config = dict(
    hidden_size=128,
    num_key_value_heads=4,
    hidden_act='relu',
    norm_eps=1e-05,
    qk_norm=False,
    attn_scale=0.177,
    bias='all',
    parallel_block=False,
    init='normal',
    init_std_down=0.00635,
    final_lr_fraction=0.0,
    batch_tokens=16384,
    max_seq_len=256,
    dataset='wikipedia_en',
)
Each number is 50 + 15 x the weight over its row's rms, rounded and kept within 0 to 99. Layers, rows and columns count from 0. The size before them is the row's rms in percent of the matrix's.

# layer 3 MLP up, 512x128, rms 0.168, rows 109-159, columns 64-127
086:40 48 47 38 78 59 54 42 49 43 46 46 46 66 29 33 47 52 53 35 42 31 40 62 46 59 77 51 62 58 44 38 49 39 40 58 59 51 60 70 62 07 48 78 66 49 70 47 69 41 62 47 33 22 69 32 61 50 57 79 61 48 73 52
089:76 60 63 39 43 60 56 34 59 35 61 38 60 69 54 52 41 50 51 40 69 62 64 55 51 20 69 43 54 45 61 87 45 56 54 37 23 42 66 91 25 36 50 33 61 64 58 65 52 57 62 34 73 35 77 45 54 46 12 52 34 52 49 36
103:55 36 42 80 43 67 46 32 67 46 24 31 83 65 18 40 55 38 70 46 47 54 63 25 45 61 56 40 53 72 49 49 72 57 39 48 49 65 35 49 46 59 49 45 65 52 46 69 59 52 64 55 37 39 59 64 42 37 45 93 32 63 53 39
111:72 47 65 17 58 50 46 35 55 49 64 68 62 37 54 57 26 30 39 57 49 24 74 43 56 69 19 26 24 56 68 68 71 60 62 71 41 28 34 62 31 60 33 25 48 55 38 66 58 59 40 57 61 45 60 60 32 36 45 54 65 53 38 38
095:32 31 49 34 38 50 50 65 64 50 67 42 29 59 49 54 32 65 32 41 50 44 60 51 47 44 31 71 52 61 64 50 43 42 57 25 31 27 44 47 59 18 48 38 32 37 56 36 40 40 67 38 59 79 64 57 52 54 45 54 78 58 45 72
096:53 63 29 70 47 63 21 39 36 66 40 69 54 73 53 52 50 22 43 53 51 23 42 20 48 53 58 42 31 49 70 79 70 64 59 31 65 65 53 61 41 37 60 69 48 65 22 60 28 46 61 49 75 42 68 24 60 38 95 53 48 37 49 52
097:45 59 64 46 62 40 49 42 45 19 51 58 42 54 37 53 38 26 31 28 33 78 26 62 50 50 63 59 58 50 57 42 69 40 64 36 42 18 30 51 60 48 70 53 61 55 44 16 64 54 53 66 60 55 44 52 44 37 72 29 61 62 72 50
107:50 69 28 69 29 60 84 71 56 51 54 41 59 45 43 19 37 53 54 37 53 95 63 51 58 38 44 45 15 60 41 71 72 41 65 31 59 27 55 53 55 44 65 72 48 63 45 54 60 82 46 34 68 64 21 47 53 58 21 52 57 36 52 87
101:28 46 58 50 43 49 66 41 53 37 41 72 35 54 61 55 28 58 52 32 73 37 67 62 48 59 41 64 75 65 58 49 63 66 50 44 32 56 27 49 39 25 42 30 68 70 57 20 50 37 65 43 33 66 60 47 56 61 52 39 33 77 27 69
112:27 50 26 35 57 51 43 56 49 45 54 48 36 53 76 71 53 44 75 60 71 54 43 49 43 29 42 51 50 57 34 49 49 74 55 63 55 52 26 48 21 70 40 66 60 43 41 33 55 69 64 72 45 42 38 46 27 20 59 48 69 56 49 56
117:39 50 35 74 57 32 48 51 51 44 66 63 35 28 61 27 53 60 54 53 49 60 64 41 32 49 39 34 60 30 59 66 59 45 45 31 41 51 49 35 88 64 41 60 24 59 60 31 56 63 43 48 51 40 55 55 65 16 40 65 55 21 44 58
097:53 38 38 34 65 59 53 52 49 39 32 44 57 37 45 29 53 52 44 30 72 14 44 60 59 63 34 34 33 42 37 34 71 66 49 59 47 39 29 43 44 59 51 60 56 65 49 41 51 41 65 47 49 43 41 79 42 51 69 77 04 66 58 62
094:70 67 42 57 49 39 70 46 35 47 75 51 55 69 43 38 43 70 43 57 71 60 72 28 50 38 46 50 39 41 45 65 57 30 31 54 21 49 54 56 78 35 39 54 32 31 35 60 46 46 50 45 63 05 66 71 82 51 48 38 44 54 54 32
095:49 64 62 45 38 53 66 47 44 34 68 25 45 34 82 45 41 28 57 54 48 57 30 14 63 68 65 31 28 50 42 54 46 50 69 43 46 67 30 36 63 62 60 53 49 43 49 81 91 63 52 38 32 43 47 43 37 51 44 69 39 52 21 26
102:18 42 57 59 63 62 65 39 44 58 57 68 28 35 34 41 40 49 43 73 36 58 57 58 46 40 46 61 29 13 64 67 40 55 20 61 50 41 46 57 58 76 62 68 49 34 17 48 73 71 56 32 37 47 43 39 29 60 42 56 51 42 41 63
101:62 74 41 76 77 49 65 54 13 34 43 42 42 78 50 58 57 78 40 59 53 45 23 53 69 44 39 68 46 61 17 61 44 31 56 51 60 53 45 60 33 49 63 44 31 77 70 70 51 49 54 24 35 50 63 32 42 38 65 58 30 32 59 66
101:65 38 48 34 40 37 28 73 71 31 47 26 33 55 81 59 38 46 84 54 60 69 74 63 40 48 35 57 44 63 23 39 73 41 62 72 42 54 56 38 37 56 67 35 67 56 82 39 58 37 37 49 39 59 54 75 51 61 42 52 65 31 50 46
123:70 27 59 68 72 33 37 57 55 58 26 60 44 35 64 66 50 29 89 45 61 46 38 53 72 54 54 46 38 79 42 66 45 45 60 33 74 56 51 56 43 41 66 54 25 66 65 50 50 59 46 94 80 89 51 33 68 38 26 54 39 59 55 57
100:51 46 44 73 27 41 41 82 36 57 31 72 45 45 75 53 82 55 66 47 61 09 47 42 73 73 06 38 76 46 47 24 53 83 49 42 46 41 49 40 82 46 53 15 57 71 49 50 54 69 43 42 46 52 52 74 63 08 75 35 49 49 44 54
093:58 35 56 82 36 49 67 35 27 23 41 38 40 52 62 40 42 44 31 52 43 34 55 61 45 51 60 57 52 40 56 64 42 48 39 49 54 45 37 91 38 23 48 46 41 52 50 39 74 34 53 00 81 69 39 74 75 49 44 66 50 44 81 35
110:41 30 62 48 53 85 58 44 33 53 38 46 55 65 58 31 65 45 26 35 61 52 67 54 49 48 54 38 59 49 40 78 73 37 30 45 44 57 59 48 39 64 53 55 61 39 31 52 36 46 71 64 59 51 41 68 64 42 60 46 42 50 47 42
111:31 47 51 61 51 41 29 55 44 62 61 63 34 50 53 37 44 30 22 73 57 50 54 60 35 49 54 51 55 69 43 68 63 74 33 36 34 58 45 66 85 67 49 67 14 46 79 74 41 47 32 47 57 51 49 47 57 57 51 64 48 51 40 25
109:29 48 40 44 25 64 18 39 35 53 70 50 39 56 38 44 46 27 48 42 60 44 32 34 42 44 51 70 42 49 54 47 68 59 44 54 30 52 09 81 73 79 65 39 44 51 38 61 63 53 40 27 48 63 51 56 60 63 21 42 70 45 46 61
095:44 43 26 49 58 73 66 47 34 43 51 54 75 74 18 35 43 47 49 46 63 38 41 61 39 48 88 35 51 51 32 34 44 11 25 47 63 51 42 66 68 68 54 46 49 46 68 54 48 68 45 63 28 49 47 70 37 33 68 76 60 49 65 27
106:49 31 32 65 34 64 27 14 54 60 39 44 55 52 84 67 65 50 40 57 53 36 48 59 68 34 76 47 46 22 57 49 69 60 60 70 51 61 36 65 45 43 42 44 66 89 53 39 64 34 43 40 44 58 24 48 61 55 48 32 72 30 46 60
112:23 43 63 44 43 52 66 66 42 24 31 65 46 60 61 38 13 56 57 46 48 73 41 62 38 69 68 37 57 47 37 60 68 50 50 33 49 32 35 63 77 37 73 47 64 54 18 31 44 49 18 34 46 83 59 30 47 58 66 32 66 59 56 56
088:46 45 36 41 59 59 64 56 60 63 32 28 57 60 29 32 71 67 42 62 58 28 76 67 68 26 31 45 43 34 60 35 36 41 45 52 05 45 23 30 68 44 51 67 35 66 56 45 74 46 61 36 72 97 62 67 43 48 69 37 40 47 48 40
094:63 59 72 45 70 52 64 77 37 30 49 51 63 40 28 36 01 55 55 29 40 28 55 39 42 78 38 48 52 57 38 48 63 48 62 37 36 58 47 28 80 62 44 53 67 47 77 60 28 58 29 07 73 62 31 64 44 51 44 59 38 30 61 57
107:53 32 58 40 69 54 36 33 61 69 60 55 61 43 55 87 42 28 49 55 40 61 47 50 33 50 59 44 24 42 67 48 36 56 50 25 55 70 48 49 45 46 12 62 32 54 60 60 84 68 43 61 57 45 64 66 39 30 38 65 49 66 46 40
096:33 41 47 41 41 66 52 52 46 59 81 46 26 47 56 45 49 60 38 47 50 59 38 47 44 12 53 31 40 40 33 30 54 43 72 51 36 50 44 16 58 39 66 73 26 55 48 49 49 26 53 19 34 32 57 33 52 48 42 53 52 31 58 43
108:54 37 05 66 35 58 57 46 55 54 39 47 21 38 50 50 46 84 76 40 38 20 31 39 51 36 51 45 71 49 43 32 68 58 60 50 57 30 50 52 47 60 49 43 47 69 26 31 67 65 48 31 53 82 71 29 32 43 22 59 69 76 44 46
109:74 74 38 68 70 51 47 69 45 42 20 26 41 65 51 67 38 76 45 44 71 33 54 48 59 60 39 58 54 60 37 54 30 41 30 49 54 68 56 00 59 68 73 71 52 64 48 25 53 49 46 49 25 33 25 54 63 73 43 29 50 48 55 60
101:69 57 55 55 50 51 34 22 52 63 83 64 51 38 60 33 38 73 23 60 55 64 64 34 17 26 41 32 31 41 52 74 44 50 25 52 56 40 19 52 91 62 48 68 29 40 49 45 62 54 47 56 29 67 49 48 32 61 63 64 21 30 57 58
093:30 63 65 35 73 58 37 49 76 54 46 39 46 53 52 49 36 65 76 52 45 56 55 28 43 46 77 40 56 34 70 32 44 48 56 31 42 49 54 32 51 50 64 80 43 50 48 34 43 31 47 48 49 43 68 40 39 41 44 40 27 72 57 67
099:34 47 66 38 86 34 50 39 24 81 45 42 64 44 40 12 42 32 37 31 63 38 55 63 33 61 57 33 36 38 49 67 64 83 82 55 42 48 47 36 53 17 63 47 37 39 51 36 60 26 52 54 62 64 56 74 52 55 64 58 78 34 60 48
100:63 63 58 34 60 38 46 47 55 59 41 62 64 67 72 53 55 54 38 68 47 79 60 28 44 38 38 40 42 60 45 42 42 63 29 42 38 85 48 44 62 52 40 69 37 42 87 67 81 36 29 53 53 36 44 54 43 69 46 46 62 34 67 32
101:78 63 59 52 36 21 74 54 42 56 55 37 37 80 26 51 26 46 34 58 43 41 74 62 80 45 55 40 36 55 33 21 67 21 66 56 63 54 22 61 31 61 39 58 24 25 74 54 41 41 47 59 43 27 61 41 76 57 64 49 29 23 61 73
093:48 32 55 38 48 36 62 43 62 44 66 60 24 65 62 45 31 57 30 62 70 65 42 31 45 51 43 29 51 37 52 37 64 70 40 38 67 42 71 45 48 48 30 52 76 64 56 64 27 32 24 46 35 29 67 36 23 42 66 33 54 52 59 33
103:42 58 51 79 55 41 17 39 80 40 58 40 45 18 52 63 24 46 63 43 52 66 33 51 54 41 51 54 41 72 66 54 42 36 46 66 35 64 32 61 56 54 33 67 73 25 26 59 54 53 54 53 22 40 65 56 57 52 65 61 61 50 49 49
110:47 63 40 38 74 42 46 79 61 27 56 51 42 33 47 54 45 56 51 45 39 42 61 60 53 88 49 34 38 43 70 47 30 77 62 67 36 38 42 72 36 65 57 40 38 78 51 47 64 70 29 42 54 67 25 45 56 50 32 39 43 39 55 86
104:48 37 27 72 65 54 53 61 56 32 63 41 58 38 43 78 44 54 55 46 43 35 37 27 33 46 58 55 43 64 36 53 35 37 47 64 48 60 19 16 36 70 71 47 42 67 67 49 47 58 01 53 39 54 63 48 43 68 72 27 52 49 40 52
098:51 80 60 68 51 51 49 81 46 42 59 63 46 38 39 65 63 45 47 61 45 35 86 57 47 74 52 46 35 50 32 45 35 15 39 45 37 28 25 38 59 25 51 41 57 73 31 42 45 32 24 48 48 47 93 51 27 51 57 73 37 38 80 67
088:42 61 42 54 65 33 63 58 67 44 50 44 54 45 84 25 41 51 58 53 45 43 52 78 51 75 15 46 36 35 59 34 28 32 34 63 17 59 71 41 66 74 72 52 54 63 70 41 60 28 79 66 28 37 63 55 49 40 42 20 51 48 35 49
100:60 53 47 46 43 69 61 48 72 45 47 70 49 47 33 45 33 57 14 58 49 44 68 57 67 32 38 69 67 27 42 39 18 57 46 62 36 45 28 66 52 35 59 68 40 49 40 47 51 12 51 33 37 65 61 50 56 42 34 45 51 33 86 47
100:53 52 63 55 55 61 46 62 55 47 71 69 64 31 44 60 48 49 52 43 68 40 65 64 42 41 79 32 54 48 68 53 63 38 27 23 50 48 48 72 34 75 20 65 52 65 41 53 73 64 43 56 50 52 54 30 34 62 59 40 45 57 44 62
092:45 62 68 19 58 32 48 55 73 41 60 31 32 62 77 61 47 54 28 43 35 50 68 35 62 20 52 57 52 68 40 51 55 60 39 64 57 47 11 43 06 56 28 50 47 62 33 36 51 51 67 47 29 56 43 75 49 35 41 56 39 56 52 57
088:62 39 67 59 59 33 50 72 57 49 49 66 67 51 33 46 60 59 55 37 57 34 51 69 74 51 76 68 57 68 43 65 80 30 22 26 50 36 50 72 61 39 60 49 43 50 70 78 52 68 23 67 51 63 36 44 67 51 72 54 12 46 51 15
094:57 69 42 57 71 57 63 53 38 41 61 54 40 40 39 65 26 69 52 38 43 58 42 68 47 54 23 36 44 49 37 27 21 57 54 77 53 47 45 44 28 53 58 84 61 79 67 62 52 26 61 45 58 65 63 34 53 38 71 65 24 54 53 72
099:45 32 50 43 53 62 51 51 43 48 69 32 27 44 74 50 50 56 30 52 62 45 35 56 46 21 81 53 29 51 38 32 45 59 72 59 77 48 53 45 47 63 42 52 40 55 39 40 43 33 66 45 75 48 26 38 30 51 70 38 59 38 22 62
096:41 49 84 61 60 29 52 46 58 42 42 80 58 24 53 44 43 27 60 41 42 27 45 42 55 64 47 35 72 31 52 69 50 52 65 48 22 57 39 33 48 64 21 60 37 59 80 84 59 43 56 64 67 44 69 30 50 44 44 51 41 43 66 59
089:56 83 58 89 33 61 37 31 39 27 55 47 42 65 62 70 43 44 67 52 39 38 52 54 61 39 32 56 55 66 63 38 32 45 41 58 57 55 55 52 58 35 48 77 38 44 42 46 53 33 43 30 37 51 53 42 56 49 45 43 61 45 89 66